{"num_hidden_layers": 9, "hidden_size": 512, "num_attention_heads": 8, "num_key_value_heads": 8, "head_dim": 64, "intermediate_size": 2048, "vocab_size": 32768, "hidden_act": "tanh_gelu", "norm": "layernorm", "norm_place": "pre", "norm_eps": 1e-05, "positions": "learned", "qk_norm": false, "attn_scale": 0.125, "bias": "all", "tie_word_embeddings": true, "parallel_block": false, "init": "normal", "init_std_qkv": 0.0186, "init_std_o": 0.00439, "init_std_up": 0.0186, "init_std_down": 0.00439, "optimizer": "adamw", "learning_rate": 0.000756, "beta1": 0.95, "beta2": 0.95, "weight_decay": 0.16, "lr_head": 0.00364, "warmup_steps": 259, "schedule": "wsd", "decay_fraction": 1.0, "decay_shape": "linear", "final_lr_fraction": 0.0, "batch_tokens": [32768, 65536, 131072], "max_seq_len": 2048, "doc_mask": true, "train_tokens": 500600000, "max_steps": 7926, "dataset": "wikipedia_en"}
Each number is 128 + 24 x the weight over its row's rms, rounded and kept within 0 to 255. Layers, rows and columns count from 0. Numbers have three digits each. The size before them is the row's rms in percent of the matrix's.

# layer 3 MLP down, 512x2048, rms 0.0382, rows 0-213, columns 1216-1279
086:144124153124100088135148141197152133103131124169160124143097127120131124109189136140124110151120163122107123106134129120124134133126116129163099174157127125129141116127141107101113129109135149
113:134109091108160099136093149151159157132128143097131114060108137107115124132134095157111128129139123109109110120119115124193114124126184082106148109117132122149122109108112130130113121157121174
083:171164123108109110122101110134110149138131152194157122156125143136123098123130094079128111082139110123162088120176104105139132125109082141124125174128108121157126148115134141139110161113126116
098:151115122152181092156148142167150149118109162110161121123110112105104103150108179179128119098147139112121130127126163127144121179143116150189121081167112130156133148130105149102127108147166132
098:126111146122149091111131123084109109111132103092120141123140152140087124130130122110112123094123089168123079147154150124186136143116140110137132179095125130112132113095092143084126114115100163
102:118145127105132183134161180166121144145108147148135146158124117103108152118083226113107118136144176119153149115128151126110137125123152101148144173163135106108115125152155123128127150096143114
103:134153129117168176114155174114105123101123120093148143139127117152177168095110167144112134113126140105180122114141118122143152113111165144160158143167112098182113118157141084137131152125129151
103:110138117119122098145129125040073122099112135190151132133139124170126155110118124120130143115121165117164108076132154101087118140124133114147129134133104072077122015144068132126126122101133123
103:128133148156137117097141121091112123134172158186121137125141116133129131118106179152111131159131081145162136210118146136131132133129148154138146139145139176122123138141116132145133133118084146
102:141158134121181094142125133088166133152134139140161119129143135144151150109153100133127092162154074111133180086100119144109133114107178129116096099134124158108125098134136146109135115159086150
101:157152096119088164120137106136139139107097159125108116110149099100144128152166131136136164147144166137155143129085154117129148143127103143153157087128132156109123151148139103129135139148134113
092:146136154158159154174156166142109099149142126183116132119118142127142177158169170150150112092163137133138137200137136167114137099133121154081118134122129140108106114131104117102139111110171113
096:130122105131087104124110127157131133104172121146136144135104115181110132137152081152127095085098115105147118126140130112110128127136117155119146119156124166155112163123093143129126103179156109
102:149111111117071160139153152181068123150128195159149144097113146135129139123143089178115166108105141151126095156117113113108145080133131126155128160104142107194116116143098092124134143112123128
102:161110095104112136130151133095098134127125133070085159149165148113139085130152112096133130110135156120104151144147116106098135110129154145077132147129114133122122146102142140106133122111150112
110:132111090131115114120135107090158136121143124099119111104146131123120108108161137086113168120113128124112106102135137126145114126125116091160153125142131144075122122152100139135131160104108092
096:144116084148104088117124141234116145160120131100103110141144106130143107116119162164120123133168192096132125141163154127133134124110129107163079108103132135101122076099116080102103130114125103
087:086134122126095122101129069113102133136138135089101153108155099092109150074139089106120113113129173095124092180110129139112099143114108106126086130124132107159135137122112102107125081132133086
110:115136120110117143106093130130120098121113132186082113134119131133100116107105142154118165129125102125101154084092115122150123131124117137159127118121132081131122116137108140114119127119124126
092:107143122137123074146092062129098079129120107124117102160133092128085099092092153120098115128119132160116122034110143115129117111133073111166145077122124106121115144120141116119141133135095115
101:144130170131119122162156120120110127130119146146125156126146127144121128115108122118149127105104160135140153141094129131135148137101070163073150125122111134078138119160116117175143133176141127
099:124116144140092117120143148176160114116087153128127104073148136105136123111080169122112117094130108119124149153135116140112140131131150145127134148106128117127098086071122139107118121143093185
102:115091139136140169110139180134134123147106140069134155136149145131136114120150088175121187145159077145149133126170122145171116138154144135131160122179120161064097110135119111128104102132131129
101:121130116131140155126148117066127150126134111113147125132135127137108144140138162165159162161127098097142079093085096139114117145115068129124113141071127068084130085154124148135109128134137110
091:134167138152175170116108164120122127144104139122116153117120128114181149085173148112144138110160149122188136184131117156126120132119215123133140142096141082113130101165124130134128126125142135
108:140131152131161118114097060058084146111166131169123129123118134095133138112147124144153135113103146120139068066151143109126110158130097123142153153080093162135109093154139139138123087161152123
093:131120092116096122116101094098078160133141092143125083130095106134107114139119156080130125090121104130088147150118122134123121109142145163118131128128158149159156135115088124117122169101189138
081:085114115144197137136143147180121136091131129154136144130146145167172152111103150149141070088168125110136089153154112119101127116116164109119123138095139167100117158147145115113123153098114115
088:112108116142123177139114160113132104107127148119111128132143126172170101145151106133144107135158141137156135239097125125107086130141123124111124163138105103120102160146161126151118110129120125
101:107089075126126088124128174144121129101082158105130103132189141170119076135154080117100149149144139137125077179125149121176105113138173117137138131148120114095100089099144131130126128094126097
104:136099167119120121114144144110134103102121117106160127117147142119124130120153139105095115149121109106121099068146109141106126126131114139094095145125123166089141112126111135143129150101124140
090:141131140113136138161161071123148150134110090112123138102108128161133111108136142169119150096129138136104115072127155126104164148138182129123150152113138122156147140162116154109133105119129154
104:156136135127104143124124109147116138121083140175127101142131116086105106132117150125117157081139132138135162127121152127121167121108192125140133087110136091149162145140125114118105113147129118
097:129114146131119119146137152160150166115119116162145166120119133132143157123131072196113094133145114112138115202156115135110142152147107098174118161150141108111162096145134169116144187123143112
099:122163099122087149115120115106101134084117104146151137139131128145126144138109116101149135120118132130142139207126115127145126108143119123065121096136135092187162148116116121109111141112141114
095:129090162139082121094132110127158123124147112104108150109123100092130128121178121103137115124152086160137156172140175162162122129148079092146194125159117113073163135140136111166127120148155150
099:143102150135148132162128138118124116138140107169146093124121157103125094123113180135134155104120158118089126139102108119117106130100085117132082130108128162095124098138118110123114104134094108
106:133110129133068109133149133196129124149141102133114135166134094093119141120135106084127157131110142163131163064116128126129130153105184095083139169125158108152146145130131151137120126118105148
098:105168127142096173168156134110121112128136134068126141107138161135127111120121114135096132149118143148124111130144101129105121127130162131097154108172116095104142115144110115120132090103136119
102:115091141131130107086156123130146149106183135114112113112130108121128129126153130153136112114133116129117111070094082139133117111145183060085128183132142097103129176127168165151123134195097151
098:154127141133160102140134138173113109150162120089163146114125167109168123150136087136096108105142153157123122219121110150135128122165124127111167166154122143109143119102143126128135129106131127
098:107175160124113118093123074117139096144129141138133121105124132098085102125112108128130109100148179143109163136167132134132127159133055167131167112120124136135129143157140111143123150134132159
100:122127128151161110133104161122138130161174115112137174103108104095133168123131045163127110078180122139131151101094152138118120133148142145114187158141130106185154119103089140109142122144136136
100:171158151135145079068151123139123150113163150122160132095088162158138144126100126122138129103135098134133153133145098139110138097154105144111101154117145154150126162122130133155118127141120060
115:143113148140122113153099069090124154094168132113108113116142150129127096147136161116104163112067095141102133170050121129161119123116116117080093114131109133119134090113134140136127111118103150
094:074126129136118136136103124189111106137081153091152089089103143133114097118149147144124115116126118125115138185121094131129128133116109171109141146131112129117119103125146118115146121143132120
103:084155141142127158133145180136132158131132114138127113096126126135133120106128111124105192106138102135129126159102085145088138130126093146078117113141120108160112098126140150124119129106086088
103:155127143115086146131116187114108136147162118113108113108116143110131134155142136150107102111148109117151113098140140119134149130123098130126123158149108100100131131118123122157122132128090126
097:125134114138157111115079112150118120128116133178135123129123143142138133124138190130154155135114156130099149032127115141158115144123086122095144162112125146094118174116126126127117110134095134
108:139154085122138102159105103111126117113122093085132129133077126125115159124130136091156137172120128135114165083123166111111110117109113128122140159091163120172153144111136129128131126115157116
102:159136154132114135159145135150113127133121127163129159092111073130171155163135125151147156084154116143163144150145113150127149104145122124141059176134130124166111145147144114161118127145142134
094:127137178135167092126117165184161108115139107142130150107106121077166127171159103154133133169175131106168148136176153120097148114119124102161135130159120167158137133116155127125140167183159144
102:142098145123113107112115138126159124157112137176140125136104116158141143129134097124157087124116148140108132167111141131157117130135078101143130146115118162139088137122137116102130093136138124
073:131109117112126060108142121115147129122120125087104165135139171136156101152118141144071143144098171125117131171102132135136087123108197121129152086140144136142140132112130151165117129146099126
094:116099088151128111101151163134137132167162154042153091185156135123105113120155125132121095103115125144084151154142089086122113132134159139106153136139124123105090084071106099135145142142125125
102:124137116109117158140154147108114144162137167106126138133112119096135102094144130143112158087116132122137121054123136116143125107119196096132132115150119121167111117169101158112137149114161111
095:190118146130170119173118115116161112136168127091164118080162132091131118165119055110135101087124189132097123103165113130052144101129094094084161122090123113090129108129136137117130114125159144
106:143192135123130140136148089112116151134131108171113132153100115148167116143137138103127130120116132138130141108127147134124144113136083117112132103134145106137130116162131100144130118139137138
106:129101130120112146120138146155082123161109110147136119177126107163159148136119139123127174138120134111143148195125120113112125124121147142102134113145101110142118122122125122100144138137123119
106:127134087137082159148137127132124127088146124149133134134174094167123126131129131125170149125127159136141145176121113124153123141115191134117120176118145136131148127155184135119139115169094115
086:113129152138104117099131083144149109122091130166115096105131121148092098129067128146098140121115119127106122088152127125093131130146208149193151097102120120103128150146115111130114120131126151
108:124161119123119154138130143133136151162153147167096131106133136094124161153165156137124142146101191158157126142115144125130138126137165154156137085110145113150144162142146155123135167128126133
089:144121118120087131115139134099122118116102113111149133127106115116143086140104150123125164149120152124123084071133129106146115137120124122088141099103115114151114119120149119108123142169162116
106:135103103122127098104100109126133106117119108114117113106104092146122136128116144151147138124105102117135138096097070115142116144125162094180150109135147121129142085078142116126145137119118061
102:085127151146123105155112109200091120154187134110148105161113120101127124138103141141145105117103135121119125157143150154144130180134116121142162116097138104138115204133133104118117086128089169
099:131154132145144090110150112138144146115086158154101145101130113152135122086083112135134155077119107117157117180136084135055109116126082149172126125102116118115119056163136110173120128155148153
106:148152134121173156156150136159115146129132136112127132138134114125196109125190143127119146117152144118154155109075107129127134147131143132089091126134125137104074106119096120077153127104147139
083:114152142128092089152166105172142108139080091120111114139124138102076101157102105122105130146067139105111125030146140129129143117151077120144151122090140154164122141100145134148127125113140123
102:142124117129142131134103110186150119085141117015116114108109118151134113127136126169142141137131100142103173188139156128137123092146105125141133125101142121109115130093105101103131159135139068
092:152115159144133156169147139124089140067127142144109146132143116179133132134117139120158139185139164091138101226110163119115136157126102088170144114108123157130123133160103152135135117134137112
104:089117129142110111109160125155110128137088106152133126117139107117113127126120145160152112123097117135128137142110149126133126162118102129121143119112120143104126097117153110117146112103138122
097:173126115129130109152117138087126123146150122127121146149143090135145113133095121099133136122164130108110147104158144133169121147143187126122068151140125159116150112139165146132137151154124121
101:138101144119119160104125149132123120148093115097119119110145142166140124119149097112091121156162126151108122092123127138153130167139151141118165076103104111160106159115116123120132137147122140
094:150116168136164153127114120119086146124124118107108128100132092127104128152077114102107118145136134106140148127141114150105138087139107098130158126086132156141143122119123119098136149144120082
104:150141056131100064148155135079114109081109113117148134125105101145130173097111109110174127137120138120147174198150097120058139146100085111153124178098138163126126146128137119117124083128161142
086:120122157151104115124133153106133141121126105167147142127138107163143120134146123120156153131142168114132134085146146116124122118114114094124106122093152082105154149117152114149134140135146117
115:131129133117113118119124169157110111162110085110130123087135124152172136093123125168125125125186185121130136147166106119128152111126067102101106124102126165118113138134138072095137129101149127
105:125121104140147150110115144141169135108154101144142115141112146132143127115167049118110133112143113132119129093147122131144107141145127158146098110134125087072130148124153162135139113144154095
107:161149118118161156153097108097122119129148146113115133103155189155125125145158095123084117141099094127115133066143139128159114195129085137151103128117105144103127129121144136125136149124091154
107:177122131155070108129145156162118151140148103140102091118155142108108168163118127110124155098174138133156149109143107126143148111111066114099150143173147151133103111155106137134138094125131130
107:130147083117130121170121112184118144116112134165142076170113140135100095152082094141138159094138180149122147058105127127152115141131124139147117161143156105177121133097126133111129104126131138
087:127110164141135077129109106152145103129137083203119076139131135095102106115119126113127141157082153132094148043125100114141139157115113157143139119121128083139105085143118162154135118142117157
109:080115091113132108184148113138135170155087118119112137142126128185157140109173117133101123093139129136128127050154115118138138068121111091127111129158145129130151111183142134142120142108146127
108:112117135129159115117140089083107100090082125081136121131148132101088100125096094075109144083086144125122160174144122128167123128111082121090123125140108134113130119128124140135111139102138127
096:143141144126155111111148133076107146143101068110156131125119151110139126122132096099153154062122153126147151125117148136102142137129121129062144127096143114166154079120090121153120113137138148
103:108119086140110137166140135144102120152082150095120150158095096057166181127098181124144109134157173114138169144121116124084142087127127136108146129168122151079123094148130130129123154103148138
103:131106119132068130118123131174140152130136112123130141134124097138143176114091065107134202172176175131112134173123165123108123157110063094128114101173138117103180157144146138131123128166115118
092:113087135128150094104149084088137146082130130112134140128138133108125113135115148135119105119070093115098190147131124120159111128134094137121111111093136117127114154094117118148129137118107165
094:109136139139143110113071117111118125114114116162121119110126132179141149132137181168128121155120130115126093109141129126127151178110148146137139093120139132115149115126126149149115126117110157
064:137159098113102165129103132130110123169128094148150097142118150130082128130115099130167135095134055144137102001109142120120161105128161089120116136139126095122097083106133114107119132093136143
099:122133146135196102102128076133169148110141122173147115141143138133108108125115098109131138158110052122114114086119144121136121118123136152128138142115121162107137078076133113126136083128113161
107:109090143136112111097124145183115162115088165146130117110167154091169124125121139111122139131134166134138147161066162111109145130100142171144143080132133129108109139127136084106125154143165167
102:130101140139116100177121105107132150136105113101099101091091118115114132131104122126146119061122210125104128112109127116114125154135178086115136163112128108181140160123075125110127110148112139
096:110129138144138163153150153163150130140136162164137162124145121100121176141176144127145104154134105150173121122136122120120142132149135110119121111132113179134109141126119096098135167127144123
097:101107120135173139135109112103123129095097116176121097142143110125162108118147142125104130150144146143065148171131156133136108109118087123116116097118120128133113139072117130112110133165124141
087:104121128142086106128122124129132122123173093175121083110120137112139097148143141104161124093134103108113148134149156138128112122145130113144122102131131101130120090120133100147119078100120109
105:106119144120162120149121106098227126106122133132143133132131147149130111144142106148097109161095081110096081055129097120159096127124107157163102159133136087121110128127154103133117124156132116
097:166068107149123135091106181161097100131125130143114163113107159125125163129115125100143138148131143107128157177092089129092114156145084133110124111114123126047129144116143163128126124158119132
093:114115080129122138100138125199156123095147130128154140131140102112151145143162088156123131151120077113069127092132152131167143154123136151182079128102126099124125128149099141145137121119111143
114:154098120135117110097104105114146097107145088098144108152145163111091094134166134130101096165097110138099112112162100120150111135133165102141120089112099106070146092113124155174121110137119143
106:126168144115097144111114134126062112153158126155129124109128074121141116124157071112125120142156134117138149170144124108123156116121139114128077134138123134144123117128116113144133143121124128
115:092112180122156116107114126078077129093146133139129145156138125099121112119152104119123121132119092151153109143129086138107127146141136130109120121137127148178109140102135124131136121150176145
107:092121159125105116150126105142101131101135105180112145140136121155129140115146136124119091148132129120103153115107107125189108173123082126129147077119133172146123129124121148095120131130123146
102:139155083133122131108136064063117129103082129079134103176135117072116123135149154127136145081116148092157130126135103115134153122116228114168111115133131092058151105136133109168110135151131096
080:125101135138124126159174108146151106143135119133129197159138130140149162165112148122096151087101134111085138071162161128139130125132126123138176067128137117142120116139115106171144163108181112
095:138117137131085173137147164084074144108170152154114153156155120152130147144102094159120125116167119119149130224138105131102129101143082121158134123121137158096123139158134139131129116122107099
105:151146115131124162116126159135139160137078114133106132126135123126156139115144150139164121125136143110165131164114123126094155073112105095103105139121141113145120143116124084122132170128144127
106:129153138123062134155098123178135147153141148140139105152124115086149118126136089158129142148108145136129116194115091126112136137115139127100144164158121081127096140126142130099120098147177131
102:128123114113115129119100134110123127139099132167145136138100154139096121136179137162132110176157198150131113069131114108125138120121081151160133082114124093101124099120126152113137132128101129
107:073124119114154125151129080077150120132101130126117081100127082107098086106117162108148105136115109117112133124156100115170111113110059099126146151122113173096123171116107144131124124141048135
090:127127178142167178124143165154143164125110144105144140114149167127140172131142149174118108104168078111138125183120068128106135136163099140153148128134134141136133150158128122117130154143138093
101:124123130140113171086150069125131144132108095078114145102116130123141137110114044124135132152105101115109129151103115101155114095110141125102114105125102178132129163083125134125149136127135100
100:118149144121135128173133090161152125112130164179106110138164125128086147143153164197118132179094145115114096107097172106145153166122096163133116123121120149109102081130122143141144120152133135
105:136139079159118161138144108033088133150123114168123145164095140115167160141107111131134103142147081141155108123113130119103128084121125100055111121125101137110125075160154123162142164131151124
104:170097150119125149131081126104090116160139106084123109110118111159127115135123081137082118112111087120082131042158102117141105126139164151151140162122156132154125155114134149115146137110120106
075:105111109105109067137115107123102127147158081111131106091129150114087079096138117118114129091103125110076137179093142128121109121111214126129087176130127107116140116127120118114135121120085127
096:124126138119183086151110087150120144130109124136117144108107122118128121124103157121132151098096146119126122087116144117161144122111132145157127149156150130163128103100129096105130131106158090
096:127160136140130126106099131166147128142117122130110124088144111183156103108144115165120127149109105147106154131133162120105121134134147080148147138112129144114117112115127139117117141159154132
104:138086117123129140122129159116120151109076162092156146169149156128150118133147117171133178133135101113121136158118139129191115095154213114145067158115119125120172162104164109097127145096137143
108:114120097113139097092093112101133126085176111104130145125141129127098113122138095078160144101093121136113091097131096121151113156104104089171122080118114135111190140135127152138109142141152112
086:104118099135166084117139087168064111095119128150093115158111119074126125106115124131099152124100155125107108186153106118127103115123076155130126116199141150112136150095141157094117135132151115
100:137134111134121115142133107085178120108139113135136126156122083139120136123107054105146134134103110124137106143143152144090122142112172126140095138111125170116128136114100151146123105118144098
092:134153109146155173127107123138119099168121129174167162133103122146134147162125157093123131123141147113150145137146139119167135104141095117137125140140114135165150155134121152119140095124118134
101:175126152115093134117119107100131136117116089128084074119132144139158068102134153138092149126148160152135148138126130133131141122131067138062113110122124102161110138123141084102127136119144131
083:161148106135126145169142107097133108117154144078146188134140138095147162124133137092110126168124150124141155172140122139141135138115174132117128149114148135129109146134109152126123093168173166
093:159154147093123118129127157126104167138147119118119131140122131099161155127139141141109139141136134112165172061085172115147115137149203145136127182157128170141134126113125157115145117133165148
110:105108119132100130108143130090185120102102142117094110134112150126129084132134129122147110127114130100114143157177184148165102138137150119158108123128114135090096130149118140153108122144104123
104:116154114130172132150176149155129134154107122102137193134099110117124152135033087133144142146135139131136167133163121125124119116106159163103099175172144141131152124137141135132125115162078134
098:124125093145101143112173133125152146174110099111108102086144150129100113134139128137147154123122095108111188084164128139170123133135128138112091141133141123175126168120126131097142124150127128
100:128136168142151076154113092114194115115124108118123137097126135096131110128156119101093116151113170152113125114181121121186121118148092139162144168127128118140164118135151162109133135128105126
102:121115138122144144119146137150165148111133202140146167133103122148110145125155181130129096195159145124120164079137138123081112139125103138174147155093137119098165123127147127122141125142155142
098:107114185140108117142163137184146161138130116102124106137136148079108126137137118192097115178109057119136158177135131130129116174128205119109132175144136135124127131128145144138120127083142141
110:094092120120151117106102114158131084130134131104142084124116137110111113111124129135111108131116177145113142094157126109167114111120144170149147135153102096098153126090110153128152100135125136
096:111117141155200160117130159191122117141111195163152115127146168104162140108108155153112079139141134127123158191113109131092138118133093139136132111119114119140144137144113139136113151139119140
095:113145087125130128145136104148127114130158080141108129148119074135158120101107117127133131117126114133133156138087173144114124117099059131103093117140125106146143115121122117145130105124158151
093:135144122119128150063117146121116119121143098095153085113112129124139131122103112107165178110146113131145138114121113116094137119135216122084118131127120096101152115107101130086128114156100157
103:143145137121150122118147115077106142127108161165123104147127092160142097144133140146149145146116106143137117107110142134105125111117163121120094121146129094168125123119138122092134113134131120
105:131103114122096160125156158176114119133152118078119171137098161078104127136099139109133125161123194168154135186113119137097142149147122175169193104149132161111126158110139130132124140096141112
098:145142131120093106109118146121092160136106114124097132121134120141089116156140145107136145073130153160121125141116166137147140155130084176070124091119147138142148152105088091104134111107128089
086:150111139135145128170131137184122144110123088118103104125129102120098114146135129122124129129134129133127143024097142108125126108127091158102143121089131120121127167176129085153110149135121097
104:161120108119097107097168126179163128146083121086130178110146113102148136140150043154134150143111118109122156074145176153143132165124176098094187189139127069113134138105122123116128143130094185
108:149166147120188112109133177109140136125092106120126130138176094117157157144137153087146159133143124109141134151123130143141142105122089141132147039091114151081122114121105104084107108110139169
098:097119128154128076121118132165095115097129181134135135137127146104144117131141098124140137140135187147140102172136120134099104112148151083123141129170113098078106132105136112148131146130143142
107:117079124121117152095124086101139099095166125172142149145131095169091090116144149099137090113111111107078089130145114109103108123106117122127093151112107101145143158129149143168122127126130093
103:173125120155138144151146180138126138182058150144119146116142109113171156098113137117162112123157177143137170121134101123104167143130095134104084094150137109105098110162146127143142134104172125
097:123125126121098099089128093086124093085119117170117064145119121113113098132121107100157095144067154118119116100136105096098111121127049145118138120127126160116105137114096146117121097116133120
092:160106131144129110153116166099108154111131130075107137106107099151123115116145154140087112076152113128123140148154120132128109162137122109136108139113113134120113103119126131084128127171105123
108:107111115112142148164128154157168134126142114089103138124093129139102138131116146100113095120169124131133129141157136148125127140134134130139123142120109151132145143092100137115132136165136155
103:138079113136135135093114172169118128178119108146134121099107144080098102122120112134126152100137132151108155171105147134142109099117138127127131124133109134112130123119112118111113153142146117
106:138125155108137143096134118180108112097120159136123134157146168160117109129156137138124091108106105128128122135107139122153119146131104174167154099121116147147109130126113148134139150129097115
098:156103130131136148093107146088150160129118120114110147127138112201143164134066096141138115117156100129132142124140111134136118114129155127138144107152128162122139145151151129145111126124154157
097:112077164114131085145123085112138124117143113105105090127117159085089107106154097132109136163095141122113130059131135137150101169122114111160123174178123108151136167106120164143131105112118175
103:131133101115110143118093145119123131124111100093142119148097101167114130109130179127131080087136104095156116079129130131111116112132184073095057125152101101158150133137129172143122106140126099
098:137128093124156070141150089122126104129145140095159123094153109090110090143103123095126118167092159111143139118125122135128129134120120117092117118134145145133145113133097124146128106121164134
103:105119124121127124152121107104097134091147128157128110157144114143125109130099124088116177122110157145129130186081169126094127150104138115122187118121116134136133096128124141144124120132149144
103:123137083128146137120152117166161134185119110159117183108105122154147162106141130136156162172132112143144120139100142144108123125131118103095138154102136140169112154103132109145129113121129103
098:101101136129119144138134148176145142118098138132114135117088163128159120120116096162127143134123123105158151149120156148114118117123131171146128121135141123123131142106154112108124140115142118
101:168122169142144150105134089127162143120130157128134126164112124131118097122157072128140105203112144145138144154113124133132115116105165146105148139129139140148138116128095146125107093096107103
104:168138152115113102176129104128120134150129083135130137074098127073102091135122120106119108106129114122108119091147096129114114105125127106073159182100106140126160141118139132128139119124147149
106:126131137139154178119143162126082120071177145158122119166094129149146163140170146124121106128134150132137074118151093117107145106139118129106120140190123128157126105139157145114132148138109153
104:133164155125136124128147164147092171130063162197168128116154124117105108112163169150121108144136194136128113095159129133141145158149121115131129150105130120137148158130147124150127159115103161
093:100129090148161144159114111130083119122133127101097126133120137125175159130147192112145106120135207101100112137100124145107132072135089127130112121110127108164152166143100122157131138130146155
103:130170100141159139145147156143093160107121179127127161132116115155174165138131181157119101171144123132185147145137102137099150102132159141123134112145118183058124112162164092148125116132142104
081:115093090119092104151156145131124141171120146127156116134157109095098133141146170134137132089093086153119129100130138109150132110124138136140114132149138138161143153112126105084122130115131137
097:173122142121122105128130135136165094148103105103146150121116093123123135128139190104131151112163163143080093138176143124128133080128119099159138117124107148120163133122099090161137117135141124
087:156139114103134162093133174126105118135122127188156112151177143122141165126150149164157151083146137134122145161108103121144115158123174109117151124168121107125131137130131135081110084129126113
108:144132113156130135100143162171164138132121145075100119135142126139195159117149121119143143142158131138140150201133119136166129113145093121102157047109138148111114136116120142131126124132126142
093:132121124122155120105148092123129105096167101106086120158129086112096105112154111096124150142059169135103122079155135120132125166126135103090141110154136137127129140108146118159117106163120156
098:122149165157094169113129167119120115111107111120115152104117113154173183136114127102156088105176122138149068197102089106086135105132070112114086116151095137100135093147099112127128078120163128
104:112143131134096108118124096098144121118141098123121151116128092145163137109127123112149166111106027131105148193127138133121122136138090108122131181098136109157158121118149096133105111103133079
100:121106134142138113168117130133146138133103139123129122133109126116118141143135077144120143171112134100090115065151164136123091117145123114158159133127133157101139085124141166166132099133140140
099:125118184116097102118133139090096126111131094062119145107149121115120128144140096151114112139125135135120128094174152129122147148127148110102146148112120164041114161135117157155139146146147154
117:122179172130103149159169149182102151148130122115112174067155118110136176128153114097144139137140131146152113100117125144117144135140168135142141146155150124206117165120149117143123141135150154
103:127126101142148134137122098135142118090131095156107048132115130108075092118118145147127133119088176102134133094097099135126115140106077122101124118112091106134126169103107139119123170152121120
073:118135119147132117119114129107121134102140138105144098112161123147132129121135136137128142115114159151143135094172154116135138116152051104126155071136121127143130124126113125123102087140108130
073:114106141133127121107099111093157153114125124135150104158113136129139122111122139113131110146117150124146121190141134145131104130124108150101130135110108142117138138153068145132123159098136150
101:125111130122100113133108119091117129103130167096130129187098141162136110113072180132107126123125179131129143169133143128163119153088154146139137128164134141147147140126108163118124148117128106
102:149112127127134112136118088078170124092125190131132132128173132092102125163117080149146097147103146121150139167139139138157109160153158125175180128128142090090112107147125130134123109101097112
094:106126154109160102157125088130138133105151146151129126129113120138150118131107094126144143144110016158076125140141139129158135114130089128140100109098128138091140134117132123122128156131118111
095:108087110126163090116091122112109105088127117131147093112120129120111110120148152112093127168103059118099094137129138117118102157109119166136110153147098113114092154077149155127109131144142139
095:134131129170152113129101127166096146134091119130121121087132127153141148102097143094126120106107116122100127158133111134136155130124186134120082171121140123097165129119159075163122136089158116
103:137118129127149109129109084114119102117102154103143101130113130123071097128148137092137100095100119138103125116116106115118113108112120156146110120107108144144124155112165132160135127141144116
101:075138149114119114120125104152127102100150133108120113106097136142099115144098095095119134112110034128094121096128172119147109171144186130127154069115161102112111091115109155136114105095140135
097:144109165128093152154147145161117130125093125184121149124117131108136148126163095133102122174098143106125175102115128119129126111145134093124149083129115163106108122116137126148120118100124115
105:131146139147116151176143133158120147140109136176119125122117094130146145161122153087089152145126170128168102165154130105117153128103136159152143124114153149130110164141141097122124149100111137
108:142123116133127135122109155129125130171161134142101128153160133126146132106113155138110123116158132151115149103122117149142128159142163169130121136138151153140142181157098104092120153156116107
103:117148087117148110108121110139124148118139123124144163114104124152148146127150071148171151145095139124135152206131139138197131132122133149089116162151134163151108183148160153104130148104143106
077:145164118107107129127113163124122162163146143176104081119136096065114142128089153093140125135154136122174138052111137117108170135121157154133114088088148077149138165179122111129128107126165137
099:104123130143132058142114096168101147102177095149112107130146147129106113125145078152150105175101138101102128077162124142154112136155136149144130121130129177159111172164159145173138153122148130
084:146162110096106114132126128133099168193168141153129125126136104143087157103132142132115118119152096133152118081101128138162140165143170077125126151168136105147147159137105122132142138144141127
100:145122161138083139134154158166154147155119155179107144143143152170172124140171127141100118137147120158171123159108149140111116100119082126156133138102126156160113118148159130146139106136132152
098:100129107137135135148122083066114132166144141066135138135105158192096106115100115103122179119110108116122126160112094128126126093131134145114177125138122132179092137115120122113116115104181109
102:178120084126075086105088154155138125125138130142102096188126107142121113120141187078134086125123135140124061135122135121151129120115103138092123111103109112128082107132139133122126124127139143
077:129133152103136164141183160130149099129117155132129207121098111109149150117148136128093127121170160129122108200118126127100107111113077147118140147142127156129093142136126115129145109148146148
105:159132166134102128136111122102126125113177104141143127137123113133119124122137074121116120139121084134124102116098168123113128135129065136121163125096109106142149096163076153133133123176127140
096:138143177154146138063145165105081125119163108123136115152123128137111119097111166144136116119140147156114116188157118132134115151125179132094129084133110153141105134133095130097120145104138169
101:089130104147160147117141132127138118129088150137152131130139124135125153127124120143136118127147152126110114161138126128117151144109089137125156141105123132101143108136130113144137127129099145
095:116081125130115125153123118130108139126079095124113110113140160135119101105142161148111157144082139128098150158137148124123109149120050173133158093137125161115132112117087158130125142109100162
086:115141118114136121121121125158133123149115121097118131121129136088120152141118084106121147081091105116117116153138120134133143116105141136124115135120119149145118131128130137118140135147110168
113:152097175113113155147117144112124089093209111156107115145156117110089131153142108109135086178156117135129079117102090131111118102138082129125116133177114140089116123140129147126134096159127133
083:144149149152142157105133181080098130110095107115143144105116102146133132148128136155149111102187133136128153154101108121145112114138042131085102131128153118127110146125135148133135183087070122
108:116096139107115106108115154106148105135081143127124083157141146110103092152137118154111105166128115133125108137122119128110114160128040132116151136121122134120099119105131125111128124130102091
102:132168097111142146092122157175090098126159148077127110067109156128090142120108079120129113106139137121123115093125137140110119166120191164160164130081140072150080101123110124107112138116130099
108:124099107117162161117147138150123111142112145141121122147138118191153134124162087095117140134138196139106108063124128111129127131127175133145126115123140159110103111155150114128155164131111132
089:147099110152138118104151135141132157140135158085149160107113111105122150151099146128116110145141125108110093158151105147163098144140084136142122121131118134107092136121147118170135120134163093
104:093128116127093145115106156134071133118080167159127118107131125159127145140125166102134131093152151130127118163085136138111144098133086168138109122117143109124121070180142106138134117089112137
105:123052076122095122109147146098125097116117113128090111114133132116083150133106128100128135162116186122080055116099102127093118153106138106111131088128113142093155087110177151131131116128113119
102:158128181114178066150146106098159087126155116157146111153145139100137093146129129135116110102114131114127098138124091120137125151139151082114157099120127131160103112120145127079123149093141071
088:125157147095131147123136100111114150118116120125088158140092156128130131147156114159135116112100133103148117126128094127137122138118175144125160143104149093126129106127145119127118170153122099
106:102102124137143118094127106158095114173139139104119120172157129166075112140101103130107143098113151133104156171131146132225113156129129142151142120112153122084108131090161154112106084123081117
102:116156105123147110124093109114131117088130150161130137076114142102090107122146103118114115114107119126126105097136154119106116138152153119105097164105146195148135142120108158137105141149155133
113:140151093120180151121123168131117156146098156055147143117136149144170148135125138144133136122157131130121114132162131125125141124121126130133170108126145130189136112135076122125145122106148121
097:158123127137178129135147138113171098130124115145119133122119109120143121146146087111149130159158087111161168098108156123097118136115130171104121146123121151119121106115151122073117124103152115
106:139154132125078189132166158153145145133134115122128120153141138117179126113169093129130129135144172130158114132154108118107146104136175133111156147153119153146124121125149133134135126095131112